python train.py --num_hidden_layers=23 --hidden_size=64 --num_attention_heads=3 --num_key_value_heads=3 --head_dim=32 --intermediate_size=384 --vocab_size=739 --hidden_act="gelu" --norm="layernorm" --norm_place="pre" --norm_eps=1e-06 --positions="learned" --qk_norm=false --attn_scale=0.177 --bias="all" --tie_word_embeddings=false --parallel_block=false --init="normal" --init_std_qkv=0.0147 --init_std_o=0.00216 --init_std_up=0.0147 --init_std_down=0.00216 --optimizer="soap_variant" --learning_rate=0.00652 --beta1=0.95 --beta2=0.95 --weight_decay=0.032 --lr_head=0.0109 --max_grad_norm=2.0 --warmup_steps=200 --schedule="wsd" --decay_fraction=1.0 --decay_shape="linear" --final_lr_fraction=0.1 --batch_tokens=[16384, 32768, 65536] --max_seq_len=2048 --doc_mask=false --train_tokens=110600000 --max_steps=3199 --dataset="wikipedia_en"
Each number is 128 + 24 x the weight over its row's rms, rounded and kept within 0 to 255. Layers, rows and columns count from 0. Numbers have three digits each. The size before them is the row's rms in percent of the matrix's.

# layer 8 MLP up, 384x64, rms 0.197, rows 15-121, columns 0-63
132:127134137117119146103127085127140169150121166106145148163142141140148135138153165124121097080143134091154121134124119163176126088125155146162164140083139102172116132150128144098085143120118095
039:103084142135097095125163128128131094149159131118169147101074088164152126126131096132115179099108122155080114133129136130139115079112098160130136142131151146139115151155126087120135139144135101
120:115128114088097144123110136092102144100128138145126099113128166161148142180112167143114106122180110076082141112143137161120133141153137111114132099088154125121134152142149100105104150158090130
097:107157115153104131088118118119113116132141119101148118131167148092147145143143099158119122154171147128093153141150084121150143177116132141132103101085140133126112119165135144088081134164162171
102:117090123139138100099118111130152141137144112112141160102127150118101168130165157138093149114150102156154146125118120160114108143184160129145135126114129106151150190147125106110143144194122166
119:132153131120117135081131134145136137099130078141105126145155164118107127177156127107140148128106130110092131125158116087095100107169148092102108118085186124147128126133111120160091146169124118
121:125134145110134124149122133155127151139154103089130168139181143114160126134085130132116131138144131148094077097176141167134094120140131119133110080127117157151164091109112126142083122152164159
160:128080130076131098138110130156126156141122143144129144148130157111072172091127130112140143122145112163169090126165139132161102128110160138126122127146122171155142078134106157155160105133142136
117:108148142116112107134081184084128121125142104105102109153177140115130155133165099120101154141091129175143166144140115128091115121131139103112148111101102143139112136172107142140104166153109105
133:149123121126103124137132119099106135135127133136086145145115154150116123151132143175124144144132120179110124147115154104074111161180135098144109154132144124125154166152099159121127097117117047
101:124137143117139145146148164145146139161114173123124083127111137118100138089169156163123117092120123113142087143168108156169111111117136152167150116152152083127140101157093126131107138085103144
116:147118155137095135095125170097137131101076116128116129098148115098143135102148129121116165121090143113201135126127108182146138104148112170138177121132148120114148131122090130117113098130098141
167:090099128163146129147110142107095114111130106162126141130101130082193115092135114151140151151098164151127133103138112111136112133162107148118156123123150122138126186152115152168122142162121174
088:152106117117154129135132088118114110143113131158153126138079153139146129113148136132130133119217121128125137124103135078159089120137141096128127144133128110120128153136127072079102118132127069
114:129134140139148142128120126109128161163101133137106108096082163097105132184207079138127139149149098108122126148117130106131157150156120130126123144096155159134108168140147106104117147138142096
103:137105123143114109136123133128103133136114167107095163086134135095097125114135095164152125121123106135134127143154111147141121112143164140118164105126111108099171136231141147100107143139137152
131:089081116119096133135124135094139162142130153119114177143105111138112154102131129107077171119174127136163160123121144151095111104153152160112144141151114119114139125111110181133116084104154125
091:126112145062171120133101139153117111142123127125111167134115142139098158112129146137155111144164079158132138108133144124145093141138130147126076074133112179117149100148126122156097084120129108
105:090123126106136078096095169149111095118131123124128127121137123153120157116158105112136101140120145134136101084117137136128089127142110133155071123107144137141177157117096092155149083076135132
113:150135124109123153125160134160156096130137140149123187097181112125130153166093121133124122132156141069091143093110132132139123133123132109179094124129111137097100136149149149132084164150133106
107:126114138101148168080136129172124152109101129149101142172135149172105092130158172115128106121156136101109110142122141143153143132142131130091105146107130130138105133168133087163132110120137062
102:112095127079130138140171114152148151142158143196126156120117127197126144132115105063143121108136098113110147137139151116133153116146154132120151142107137157089121128110135115124128146161099101
125:182125118112129135112152114117137126156138119152150135114134128103120147085115089171113156148092123125102123070133067114131133112143122140162152129155156169107147183136142117128111142092103154
146:129135175121126148098137093135140142112138131099133191124156141103146135153136112096122139163117104143168118114141124162120121135142162140160092139099115180161167091118121159133072102121143124
043:158116148121116107148086131151099113094096142111132109145118138129149146116126108132128071097124135086102122093161131118067088126163090129123130116139115106086105160155109145158106119092121148
111:088089150091136116117135149121113085121110131158134114099110159192164158147131083113144148115135118095139159094115125130131134131158113145143122138157149140074106174115116100123151117101105143
080:146133154104114141102147076115122165113127115125123117178115120146153148151172157124146171121116120140123142127131162093152094128142120137148081173184161109117123146088113117122119101124119171
084:177125145091126076163142171158124147123108157157127120141097121099106119105114116141138095149130122103121127100117101123096110188158147106104103120082080143133116154142121114140103112147104121
119:113112127123137117128156054168113122139152133138142135136146100128128141164144133134151120167134176158156123141143127084094124131155069157100099142137155115123129157127094119138107148175111099
092:150121112126126071157116102143124111140077144084128157143111128101121156121134154095121163128136120122138142087078145127143146138160123174138139146124128152146122150123155136191101089091106135
029:140103084072091104148127136118125134147121118113127098103136123094112120152112106145104114121083120138081127096107121093101109105125078172133087111120117136177104130125100112154110123099149108
100:113105118135112166089088136164095149097150146158128114109121124131117112176149187168129103096195131124148132129177117119144107132154131147116111125163127121104098138111118126107111146159128116
030:127102153104104102113113129106126148122131082148109097100120136130085095091104143078106124089130129133083093111093112110102097132127091116155075080103108109134142120121092125135111115115128121
114:124131186109121154105115107141115141153102146126118129124072124130108145162140147142117138117143155116127135135166136132130114128099169127070119109122119169161131147145111189116082121122072100
129:127126173173151108108066127106111119143138125121142089149156128145138136148166110151152148108096115167140147114158124134101123145116133147140160122101093129120110173133135065159081134118133115
086:110107172104119075141138164138124157156108124095115102094170115108130089132128108107132129136111129144144112129152140119127127178126111113110107132147121160108127115106126114211128100152115176
117:151114125094110130156157163138100122109115163155104167123122170125122113127114149099115098127142144157143142112130163135118075170116101085122091167113131128108168075117099128147140103142104125
091:118102172173122124148136098103143091155143162128108135119113132091143161113135121133118186128131123162131161130119105130120148159144136145120159102094144149141122107141083153138073146172091147
100:145085119105128121116125159149103161177130116101077114145071148094104149148153067154144107114160140126155094128163116178109102136136133113146107143131157107153142147127136115122135120122133131
094:106137160176140105140102124135156112163133175143123124107120128118114096108139103106101119108097147110159170095170105105141108136183125142115145132150142130135118099153129113140116163100146063
075:122103114066127146140097138130135114144077137138101108120104115152100160136108083119127115123145138125148172110122113153124098093120130180143090109135192120132125104115130108125083107092124117
032:159130141093089118160122151131129136126135163130128152144139126131128139131095170093168106139162148108112122116175118149110091189133160141173130102088152141113110126165069126135112119124127127
099:159171139111096112166132134139161138139108136100140130150195092126157087080103163116110114119150146128104137115128118128150111116131119159145101102118169108115140095102149119126075124139160140
114:159153111138095080143145124130129135154129155138136135141121118114094157123124120077121143161128120131136116114121095129131114113152162157177169080125101172120200094138131112156129132091115120
077:121056139096133094098124136138135166114132151141124156115168124114056126122136128088144126109137087128156125162119144130126124102120106102135115114173130176123104100107104121121101109143147151
122:132129122126110163130156123087145170114123176152171142142138151086150153098120133123108171160153128143109140125108114096139109127126126159116101089151169143118122091111101123146130127157157189
029:107101160082098088111099152147144142112077150135108137142113132143132142104144136111099129109119142111103098141159108127118101149102134125142125144096146130103089127156092115160073071097110138
109:119098148126135093109114172128142151149136142123124112115106121137112136170168078176095122114100108130119160103135123144130102078104150124154149106108137120122145159168125107071100137102087134
098:119128177108157083102131106144124121120117100175137118160125143132141147135120162125105144086182131132151114167122124110160154138120082172133109118156120132114096115131139151133097098072124098
068:113128134127124108149109167112143112117089107106106135150076113142113132122160127138079114117164120155180123111123116142113108124149161153082149109116163102156092126149106081144115149089130090
156:110110129120161129150094089121135121113117130142142142129174134124124146082155111185154140175120149149106119132145101112140155124116089119165161054131143157157115126162118121131100152124101126
120:098134130142134150143119130098122149131143157163142120132095130142130089162112071099104139146134116127087105185166140118146077104114136150155124148151142149109090117100128119144116113122128062
067:144114139120145179099091122056131148104097145151064094160094101103146139151135126114124123113111130134142130162091102135131146132151113148132129116129131107121123172117156108133152180136128111
038:141100147087125109065166120116130170120110119135133134133102137144131133066109149153124186147104136136127079075133113141155098110130121090130145102118111121155110160114117140133132127107143098
117:142117113057158120095150147177094094128103097124118092138096123106103135128123162137125146126134132134163106106149082123127130138121115166148145141105183178126147109133164127144124123112136154
105:089096111101076149112102124104147155130129117128151159143170095125132158082149113124152155113128107137148100134117132134110126123155102174148150123080127107167142107106115153137097090125144172
069:148109131109110094149144133185085137148137117126123138146081162132076151108170125108162132135151144124128100133123149107078098121123112102136148100150135116139124121164072118153121113086136152
108:109100121194114139154077154118094109073149140109142146115172136116153104149102101114143144123145149170131125133131092137154136104114116148092127100139118125126125101175106134153106162134138153
108:146125145126101141177129123100133140086139111138147172129175120123127107122124135145136115152135144148132107160117116168129147123131132119126157097114170101147108216130154140105136144157081162
087:159113156105130160182093143114109101098135096112130137126078154140186090147150097165132115147138127103095092135138175129124091137134144117128110123146130093108138137114143098126095141144157125
103:136130109106084161116143122128099122132147144124125150161157114119101144119141139138135105087101103151161107129157107111165132095115151120136145077097152106122129101142116142048107148079148143
104:103110138129157117123142102112122150089136164172103175167111102163096102165115143148138122119180090125102132120158143119147136150143122114150150180131111142113117150152145101115132163115109084
089:096120110098135122102068147139112168112113160125127153109164138142104146153109118159102175087119119131136130129117097160135113203168126120138125142126141137131134137149136099075138098133147140
086:144071124147149132081135131127156101096138164136110141150205132138132130153098132142140155118105111144122092122149134155170107146147128109146145102106145140135104164175161112131120137166141138
087:118157167130088151139141108157131107098153116113117120127130110109154155153125080125133123170143147166109150137148095125095112133130145112154136093132119120139137186137129121192111121172076136
115:167114118062128119176136120095132156146107121135151148160149152151116083091113131122151110144149112127143129095108139169129130143136139118165128152125109138165076106147102141107092115101150160
095:040132143112145134113180114153137128102116116148103145080152098124111154128149167156155078136135130133170150119144100122091123131134152106113113140099126129129102131132111145095121145109111105
105:131117169138157145135090116132109127103189130112110175124095132187132139151125126133124138132144101130113117100160143092113145152101133118135125125169121118110084138101143084149102176097156114
094:124130129134158156119091180142118125130145175086154136107152151145093139155137128144160147121180091139099171144121126142121109148124098124115182096152122159085125135141118119101107162135136111
113:137148128133146186143131114159114176107113128097155166105117130116150132143111150128122153168149157084103116111101091075140116131141123113157110101149124165130167145137154111163090126111107103
108:103122125147120108138099119142128094099124140118134172057190108088126115138110098135157126136143155144123136142106124138099139112141124164157124124095127137182141119153141136131069117158103105
095:144163158127146164131127121161127162100098148149136151140148166194108169157148129126139125115123095096102118141121160105140098170112177126097127149114120153144099137118137132150086111140111103
138:090135155139102147149116093149126146125187189107126104092115132127146135136160108113125092140145144088137117192165129142138129157089124130136150137152135101131159120136103096116091116139152126
103:155111144108102149117125114110143090154114119184125119126131132123078116102108128130118152084146145157113157085148107126156104151113128150132139197124123169109133092181123109155110121142138105
151:132105131142139109091149170122165128106146131140117136133111126142171116159116128167130136131113191122106144162126166078110130149149100120111133101126146096130084167107087136110087141158108155
121:117121155100151143159121139112120131157139130146122142138153162095113116122134074152121119097102117121103171083121111072100093136098105130161148121139157158149107165188126135144116152132106112
080:114124138167100088152149113108111143109123088110116141102137126079134135110151156133145160140140126141099134099124078104162119148131128127164105128138128168127097138130163146179094152142113189
088:112132156099129157142098165162106138149118141111123130134092114138131109138120156133125158118127097144089122131141145121096110143129140138101038145159129141136118126085096171133082088125111152
096:087120138096086155102135109163109157137146130135147127140166117119125140135101162112109166084122146156140118110127124143158109136115151083158116142095167128097124084088114105136106117153122183
122:135106170105142120094155103153116143089153108146103152125165124143160166165129151145117094113091122147109140088144098116101155149087110130130138137132125158107114142130188099117123137104170108
056:094103111140126136158161119137142070128138142108118122128104114123085184119140129145122153102125081138172170134133123160141141131121146138151144165107102112168110096154152121084134136107083139
103:110172136097133121095126179127114121083171119137114160158111124151161149124153136109115160110103177129119121141138155102149123098136177119144113150129095130110114146134103135106121119058119104
029:149119107091120115132129128144095122106102102126106101098105137128093139119109109123124124102105117110117100131103133078145112132116106110114099120140106084156105124049118083190103130114133101
102:123106154117104091150122165142089121138119132121124166126145189120133129137150149143115135168150114135123125103082129127142106114135114145114132164118123169101098084133142153059095112112146088
100:123136135115082127171119148142089122127133170161115134134127153116110135142103165148148113120145082106137149106091142091136154170128125152141107112149102180163116104131102104107145139072106153
088:117114125113149163107170120114108119096157122166124148127105135087163124129099100150121116141094136088099071092135137127147119123138091144154144156106176146137117175138131124124146141184151130
105:118145138138108151100125131103144183135099183135134066114149123134138138139094137159132122109115127126107151141117119127105090198148072127135138141133163129114102123170131122163105125157107118
127:154136140096129145117077121127101172119115104146121176151124128137109128117151166131133126102122140123137166057125142147153136115139132110128109109077147110092147112177157115108086110099140106
101:141160140115095112147109138141150156151098108143170127109135149130147147117112158128118147092136192126089106110075137113124149131145111121110099149115141107127110141108133150185083119125106183
101:137145135181103129198136164154149108084136113127123143129141125090148088124123096137156111151117092126123125142137097116098128171139093125137115122109104079133131151158106110168100140111104143
053:137101146090112055140115153094112137124106151090123131134126121123115111125154113140129111095106110102125095107087121102122118141149089161150094172191106127112110131112101125113118139138145168
076:144124080107090112128131066109126109090105115089146134086186113124162132144127111124134115095106131128106147136105112120086114154156170133106124101146144115129111118121093136146084128132105162
110:132112138099118188163138088140129121151111101150116132126090130101156107118110116075129133133161130119098141115186149158118124134136132095103091145137136107132096138147132099116068116140154092
061:155116140095114137120110135103129135116128123115093190138103153110131117101121162126121111116142119117132088099129150112126129132133140180162099127117142156180188114187121153129109122091170132
134:121122120072142138153140180170126128121127163154127146139126107139090132147139166096122103122153097090137164100122116129157108162127164093149103094126128130124122104157145096127120159146074144
034:143129139124106161104145180140107150166096194121098103108111144139101143167138114146124124089118147147133136094117128143141135187113102121124130131138110163123128165128116074147093153105141126
080:104079155149106181124130097135139136134168180129082147155089100136107146125149138110110151081122127119148117171125128118148133156144150154135160159096126129149136153152128098090131135127129092
082:175108139079114154122124183132075122133130126157131136130074129149139130144137096162088117144148196106131158111129116137105136128142126138096090123138166124113134144115116138100092106125150134
096:069131151157122127106145123137094153123100156159089118137118146175121194099119151148099125123106128142108142156134128148155119164106156144181140157145141146128134122160148129095096114138151137
121:123104135116120146160128102174142104139127098142157204135128143119139146160126125132108115161112132133129108064110126145072131127164116134123144135080124128173147152122157134161091132153136140
114:141109121130133083169154147115129125139147134145182154149130127140111139102109099103153175147144142154164142114103150111106136122131139164106149115144130153134158099116052107153154129116136175
102:126137119119137112104110138119147127125153104145152155133111112118150133114155175095125123129130080144090131104128171198157099131143139124136159150125166131114144153171152082127122156105171165
089:089104106128136106170141122128113084097131136132146168128140102096126104112118161144121077130153145142151092106135078117139151118149137134136154163104108104143124199163122098136111127131099108
075:101116137132139150122086097139097151105105122087096141115158122095106096158128084124129100110125138153179132096151096132101099146149128142121096134139166069138154129137088140129102157133105137
119:097107148133140143098142114132122129109114087082099184135167171133134080083157138162124101141105183121102104124121132143119107108151162121107141124120118136144141162140152122143114132112157170
028:129112125118112105140125100124107117115115091103116114074100126104095124126131107099107107113112136090090081115104117126111094123110090109147122086068109076108099124097127119103098132130125092
101:136112121130119120124116175138134146151112178139148102133098141179108173102199106119120128074110147104097104154112137080141135145122112146143130100155161124085128123130104118113121114117136112
# layer 8 MLP down (transposed), 384x64, rms 0.19, rows 15-121, columns 0-63
135:137125159146165120123157087113128108182136149129138168156139136124134127135134129120144141145147104153138117091098144078138144147102114159150162120116088119127118106089090135200161161130140141
047:159139083140105172098104114133146116138135156102117108163115147121130104164142113152150115102142075084141078135131121102144090118101118125165149109152127119103104106107135114103101101117093094
130:122137130098164119153155106120118132137143128143136144091141141182149119140139124115152152135168136143123110075117159166095170137132134158149095112097106148147160095154129071155111165114101124
075:117137158172141137113118124107113110131117072167124132124159123130154104140153115132131112190125114152147168133092090140088109075118160112101136142107136123117152097128120139180107163133117138
096:147164112129115153104097108129131139126174102152132133145131091133154141110124176167150145119111097158156136119164058154149104146117125136182127138135136121087129140159126090095143131134162132
122:134099150118099128109082139139082182154108146132155114106117119124086104130146093176128111095122148099109122146103085170120125106095141112111122110134128144099160109139148136086141098110119099
117:079152149164129124125152123160100128165120174094142118109097135115153142118162119115078132163141142173102111154120138117128109134108124109106150136190126130148151105148165093092114139145115115
156:130141139087138135098147114104154122168132105130098137115130134132091137132125080130116093093110143133124094095127133113107133136128121133120142138141135080140115097129132041188148152100144163
110:148158145115132147128101130171150135094129171093190099123117105103115112107133148137107170155151092142132143156120160153146073134116159120090129139150117159141100121134136126135113096120098093
124:147123112134126115128141120110096159136110173106107149146101077119142093131141146112132124121126158195128148165143125103125176127113127104145119116106167087111163109109124076143139102119090099
104:164152142108129102159170119121163115132104124120107125116101142120140121178132112135119152145174125134110085100130140176120184154136154104126125150164133116187115154133111094121134165145106146
113:147111099096136144102119150154137140118115130126130168177143109164110108073156132132120123109135103095144137086128157146129088101107149133116135138088115158126144144123103118132112147078199136
208:149111144154143132140094134183096131098122135151123093125111128126174115113122130146127114149130151106115166119146128150154112121117138145123112095133129174093116138110127169068067115169114086
094:137132137115133155121142140165116162133134125144125137122143105168141187177141140142107128108136117144163143105115175124108156188093154143144085105097109102109166116101087159134136121112122111
114:116141128103118166144136131114146140081113118142084129093136107166110118109158133095114130119095124195143122160065152129125148150109126128107141147141118128131108096105165161177122130120091143
082:156131168149154150110136058136125142133127149090155103094143137115151176131115131111111148170074099125150106111121116135126128107151185097105132151144123141118156122145135101091124165123132127
126:092161119136141157138086148143072135076134102155129151141087101132104092094095132121124107123162132143106124135119168124116141134129127171115123112105133154114169111102113130144115090078109108
085:123116098133144090140089142130156108112113129122153161116140089148145134148142127164129107150128073144130162082099132139129131142138115138175142091063152136169097138130134125129129110092175114
092:117152119115137173149121126104149137140133103125140109117140075143140122134089123142124160139140098131115129133113126100142110124114116127127170196170111068161084175125115098114123096107100151
102:087114097107130130114135137109080150123130156160117097140117111137058090123118134114165138086182142133145135156154121148121119109076113151124137121143138105144135137149079120117139098090127110
101:086112129197141152116140085142156141137148111130124131110156175108151127148102121149092141155133160147122142150122113117135124120153154107105163160120139119138084117120150163111123169144083086
103:160135113134101086125098156122162134101127144138104093136159170133105155155117094170097111118117131133062105111125114083134162139134132100112097105088143139154091118139123137123105136113161107
118:124153124110146118121126102167160134082105101124187084137134110104093131123124120117129114142121183144098098143102164094143091165135126144107108143134093136111116064122159152127129123114127129
150:091090154160135149145162128114140102108127118124157126162127125126098131110102139100081141168135113114170110093133090159120146176117149122146101180136145128138130091117124117117079095102112142
042:093161139131120163112139126113136136151164102132111093171102144138072087121154148121149129069157162141170116141114149149124119111100140106090112107138125146148156119089103091122149142124122106
106:127153143089162110082149129106144115166116090090106127144108142127093154106156105115138127136127159119089098096121151112106112118132118091097161138126085072128109151140092133142151168136137121
081:124157145119105121129137148132144083138137154153194155124111147140126154116114135107136143104175133138148145112103153131082151100113125123152127115101115154135181069145115124137115188117159139
079:155090139142135127118107159116135127160145145130113129168140119156156123153157077094109159129119116098135132128143115117117114118139138167135177155129128175115094153149158086104080174103100114
108:155122126136128147104169114135125141106097131160140122118115153158073105092142134149088090133114115107156112123130064156127138114158093121116138121173105154118150087121114077139087126111122138
089:161116162119159114131144129076137105167135147133149125120125164091131128135076151132101142146119142164120146103130159094125137140114148079140125131140098193123166115134133148172119130081142133
034:159149129182119121135089121144146123138113133139145133133112115129153121133127165139163107151125134154153108149138180135133138147128114107155107140163134089091142118157194137149179128127153188
108:107092114161159129138163122094179133115130118108148161088181146113090129108142135122097098104146092128137121092071136124119139144136110143133117140097097129118122119124137135179160136117138174
045:171171088133139129129124125160142106108133143119127130145106090138181144106142134150159118151117143134158167131114145155114171142077137119120103120121141120135123081123153130088171133175143172
120:177115088134102146157136155065162106088122109109120141081146152135130134168147127149084098122104124140146121153078135119097137129120126132142132146111137127151167139172123129114151156105145152
123:159128095103136114102102146155111134104127151125110129114163141126130174210145120123123135117184153134155138143133160138152121126081135121126090151129130127150173154135078146104126140102123146
087:118100157124142145107109134149115130151171141156122116172111126168130147075112155111179137119126110124103129079151139120066125138122137164139127086112111104137145124074129116149167152129123130
119:139128131127151139096159147074133105159147129100137168132141135153140116131111119124110141106094124127154191143136134178097158100136133085105122135076139090124103124091137110145118088123145094
074:128150150097111141159171114096128113119134118150113164120081131139096120106132088145138141104115108115097140156138102120147131148142134182100107141132147078164075125107124096135120143086131085
097:103136104153106206158151119120124120134145115114130112106124078093119164126079131093126132134163150188145144151143140139138131155159129123134134133178111119131149123111153117121152112139115081
095:155104071060099119127126147130106098085107117123115136115132120119113169120167123113145141150089098109154104166121130131122142146103120127182107132117105129108156156149125099146118121170142161
087:148152169118135161125098155193111123112146112132156106118133146177172164147134131110125104155109152131097161146124114146159106099081170144153128091120112154115131134102144137151153124148145128
050:107158099149106140107092107145117130139119121134118099126117091122101085093106119127105087101131089149123089120129125105087136089068125112088108105158117130113132096135143136088146113141082112
096:106107102072151200133104098141124146124146114148143121087105157160114129116125090115126134139130121145144119155189112153153135143083125116132159133114135148118103126147100143112096160104102102
104:156078096096119140147115175106124117136110157130139097115115145143124169095168149133160115091121120136141127158107147177115163136162142113074128154143126098108124120139123172160124132139117164
079:143136102090148100102115106104122060125122102131140094109145118145139132122106111118139130152079127118134151120137107107128071109105147156131120088103085119132141152167151155151159143109081111
120:130152104099092146088080120113078168162144125162145115145103150109090130115176150164104113137160120152092137126094122126118124110159154107136097113122145135126144072105117156136138123119143122
046:099121086143152123121137105102139108126140095107125089165126096115127073110113101142099087100154123095121116122135124146153126145101076100108122103135111145127148145121159102074183139125142135
109:128059090121131113115126169184151117110146103134145112132180164100117142170105119120133109157163138158128127155108117130115109151112130121093117157138126121126118139122165113144080102126137170
097:156115116136119123051115104159103165129134170131136110132194100119141150203147137163116112107135098145123106119090133126136124127118104127145116114121130104148151127097115149123133144101119097
075:125091111127152125123170127148133107087125133126145127146127133140099143064098124108142143152115088084168111117100130149149173146109128142180117117144111132108089111119088111148123083149138095
141:113149161129150160131125142080105110137141154180128114128096134096179131119069119130146121160141191127107107079141130104125132115115129178149128117111121123156139132082123163128132130143120125
116:129152163124132180075148115131112133117106143175104113156106124145102119134096096127138189096157125118134130169147131113130100077141121139098160123150100130094120098123103121163134130125094118
070:129167129082124133118145120129117125168109159114145126099105116127071126130143143131097116124156109121155125117124158107160129111090171154131104123135111105149135124113133137101099080065104070
042:125163092156152138143104124178199139146150139124154151125196158110155153128152124138119133117169116124140122106101131120117141137140136100149160135152113131152162142135179139127129119169101131
110:158139108092172136130163122107141115094124118089134150158088116129157110113135169110138136095126145111145127188144077087126136126108149138144159129118116105128137085151135115071143162132126136
100:119148150171151158150148098131163127143123139137128133126107165174102151166159120121147132152134119099121149130159140126151092178131094138156168130134159158116120158128173108108166130116144080
085:076125114118143158116139138084129134137148124132138143131147110159150093131152138151116150101143127129194191140093152169126132128172171098118108122170137149134173128137136114105146139132110121
104:173156139096096122152106158149142160154124129130138110091145133126144136143140096156177124122103128128146094160134094141086152164145133130142115103098154087159120119112100118147107078144160158
101:181118103102087086133147150121144142177105144129106132095160141157091142107118126103094125075128106164142125106135150173109149167108110116114096125119133132104118096149142127116159132105152145
080:161114130076116134131097121161100110086158145110083095137111091152143114160108120108128096134134134121135100175145129163123173104118136141162142141161092141116168157116147135153116118156159126
099:082131119107082147116133079086104162140095189092130118132120096136115128140111171091106114132117094149136103112118134099127146093131138148119108132129113093118151139100142101163158144109127097
097:148126106096115127132155146112114129162142109170125139165120111158200124117146171140130095155115153129112088143133097090105129103166141131103148142154102116096119166088128147099136153134102131
096:134097114097126143090172149138179137102133125089099165135118121093111131138103133123123115133164186126146097122130091153151110140141112123109106145146100150124139136152131090099101062144134128
091:086088133126137148086145124121135170119108114163115105132088136164149128113150106149109117135098164121121167152141116176154172092132164140091160154131149111112101159136120123120165100138124141
084:102109150167123154103100138161127130149118173131118124135123119128088115159144098137073161174101097113140157088131086115095160141115146119152107127133107139142136102121087152152099169137116137
108:148143120182168152103121150134108111186099108119109136120108130141131145093139115150132137132123102132138158095125151131150148144157096126126132151095179128169113124136100181176125121140134079
109:125142123133058139122126136120121111130124119115154098098143123134115145126156168129094082178162093149110116142148111158143151124112146071106109116092082127111157114112157085140113119146108140
110:126133115103123165165110126126164135150140117114115128106141152122121129116134134167105111094119160113115097167128175162116113100113161108128089150103138088126126156102138195123158154141179153
094:126128157130128133122089145128105171159133138132118113147157127153152100119135114121133114171104140100158165114105048129120108151144123132162158069109110168144087104132117097115131141145123149
104:164159131139166121073138140169133101174118124165098135129131112121103112123140128159090102140096121122093108112122164116096109146170132120116099140129140125160118113077147101163146125134169107
100:145157175149134092125186147129164129114143139131130118136119132124122179113116123176121134131103121173131104162124119120144163119085126128133107066144164173140140154132137148168112110127129159
087:155131134149122135165109109159162111101097111117111138135159137168169133106130127133114134103102143137087097116124060181100114163165129142104123129167119113153164102135128097136123116114144097
121:126119105156137105143097141075138135162128114143129128125116131075139094072120144120112133125105134069108128119159130095166116137151092095097096082104173132147135142122122114092139126111138121
105:106158133119106123114150133093145082143120072131142087135144095125118148151106073145135183094107116163126141147127136116130156111112142146157175196131123121162119116121118137133138114132147111
145:126086127138150108156122149123185174105114104135091133103102136156131146143157110142099112122108111097146141184125125118142160133139116076121117141100122132154100120107143161088143119179140101
127:152149116139148165113130162153161156135135146096112180150111158109105145125137127168162143139146165125132105156146149163151103194106111138082102151126120150102130118126103128111111162117096132
067:101139056121131115089095101111163124119157075154128137148159148117142097107158130126143142125127092137115144082104110122111122106102122094126115143118138155091114159091109087116098139142123137
099:082137112150131100195159111150124105108090113166169129142130114122167144084124107089108115157122081152109088128114103155120145127136092132125132125127141154117139120099138137121176137149144136
106:083069112141119113099097091088116100107121153112153116089092152084101140150107095083095156118149121111148111127117097156130134111126121124116162136162127120110117112120126108144140122128171102
121:136145116084131124113149122113115134127105140152172161101159152103071161130116168141111107163121163099153081115141192091143128113102132135130075133144131099101139117113112130115135114136122118
066:164167161117175160147157138108139172143117158143125058157142155135135131124137104133106138130139140123118145137101123121122120156136155163103185114158161136109145143117140134144189115124120114
100:099124128130128111104127167132133159166128153124089138170125119106121149142122131141148126081128131101093154093111153153123112086140114135095171145111097106118126137082102158154179140092166137
039:171142122116134163098136141139142131151104133088082113171132120136150122101118169112108113090130140100128103081101116092116114120096140083140103137126122132084126102158142142076129094095115118
085:134120100126163173125161103145117165182111134115129111142075106124110174110136129145119133102134099132131116135124116084116148115167143117123079168164121151146122132097126138137157098132073139
099:126087120105090107134094110190150091130135105111151125083088143149090144122109105148124076126092127109129105152131122140123153130146146112078105113155154102145111139134129151149118089138153137
097:113101132106120164096142162139114139169130132200135107127112116136132135081125136094166149080095162113147131124122108131137105097119158114184151114124139127127094159134121122125163090115128107
107:137108113106139122130123109118134151134160106091141136150156110095135059128130116112114116102126172122118099198140161141122092122143168133092156124154146144114134101166158141128097103112113096
123:124150131130151125139152118160113089096157166120146131188100117123149138161101080167110150124115113114149125132174130126102144117152138160097110124106146126159110159132118172175153115115119164
106:121123120154083172111114102120074154113104107093119140117132158114171136139123137168087155160108151141129147094146131077114105159131111153150130099110147154131158128119097124110145120141083151
106:150125099151123118093135166163144114116122131122124130142127134109082118159126105169088093138099096149124088190128129093128118125131091121141115154151123065149117124142152162099125129167142132
060:117157119128158108125152129141107140143133154150152129111095148163110138161119151144120080163126115154116143096144137096146169123112121107166127173088147122140149097099130146143195084141111103
082:146148184168105170142125141154164142103116149131114078122131132119109112183112084135102123164115126090150121107080103154140137107123085137155146139139117097146119110142128106117115113146105103
130:096162108132125123130150140134129099166133166102131117109134111162150182140142153126169099113112109127138155139128155120116148161164132179160149101119075096159131110118131090099136128159095140
078:130151080180119077095143135127109146109138117150136091116104068151152087115142161093108105120132148115113145106131151104155129110160109091132149102129173112106109145137150147127145143127135101
118:150144115126110145087154151145127116111148123111093170147108130116159102155155131096113109138110116131128088112113105124144146115126152175131076108114117129167110047125155108117134145115088105
039:184148122105144135135075115128160116150130124134118058162123131140124111095080163113124081145131108116103145129107156137128118121130117077130117101115103110077151131143125140118165142141152112
063:154108184104114081125139143132100143105134144142118137142145139134128057111080110139114124104128154132095125119121080109123101165112077126116144114117130110107094089149109119164131140107095128
064:147081159094133171161123115101118126131123142096113130113141125136114113114110113141164115164141163087115120122152120139104076166138126138100099175110117116134096150145154113127126129132197159
108:111167116149120120132104154124105101123111140137122129106109127127132159108101111112146116166089151157150113143109164202106126146149113149176106083129111106174140145157109122167112133163131154
131:101132133164109136056148132115145107130117151131131163149120114102107142147135128113100099144085100127090125084144101122130132127157115128131133038083128157121111119107148107140131115118130120
105:100067117133156115160122144138102133138090123089125160114149168106094142127166106095126102154129104155170099155135135133100140121185124138122151124162122154158141140116161141155123124153102147
088:136137097124093118153123109104080120151140124124111134109136147125122102135122157182133109097115117166100110065129134115100108105136118091121142159118160100122060135147119146162115120106125172
099:154112105108123160094126151154079128116119131124133131152142131160116113149140196146157126114148103137139120177135108137120115087096124125145107146129100127109101112114074104067152133157097126
080:159117137177133140102151157106163164136131145083116165107121178101116178157133119150138135137156136105153131121110156110131140163133121149144127143151130163075143150126154125117123128156150182
104:161133078093126119121128118148122142155142140130118150135155119143048124147113119092100133110141113142131114136114160125139107135108107148123132120132097101106179056116162093132099119137115165
045:126196135157129168142070120170109116144135125122129109162144150160132110138110135123150092122144133176142122100138133138115135175089155097147100142173136135123147122138165107104147097116128122
100:107125156150122142131131108175105130122147098126098150092138145081087107122154165157135082108123100141121127112158151150100170158169138100161123131115088171119145130099149113123119107107134102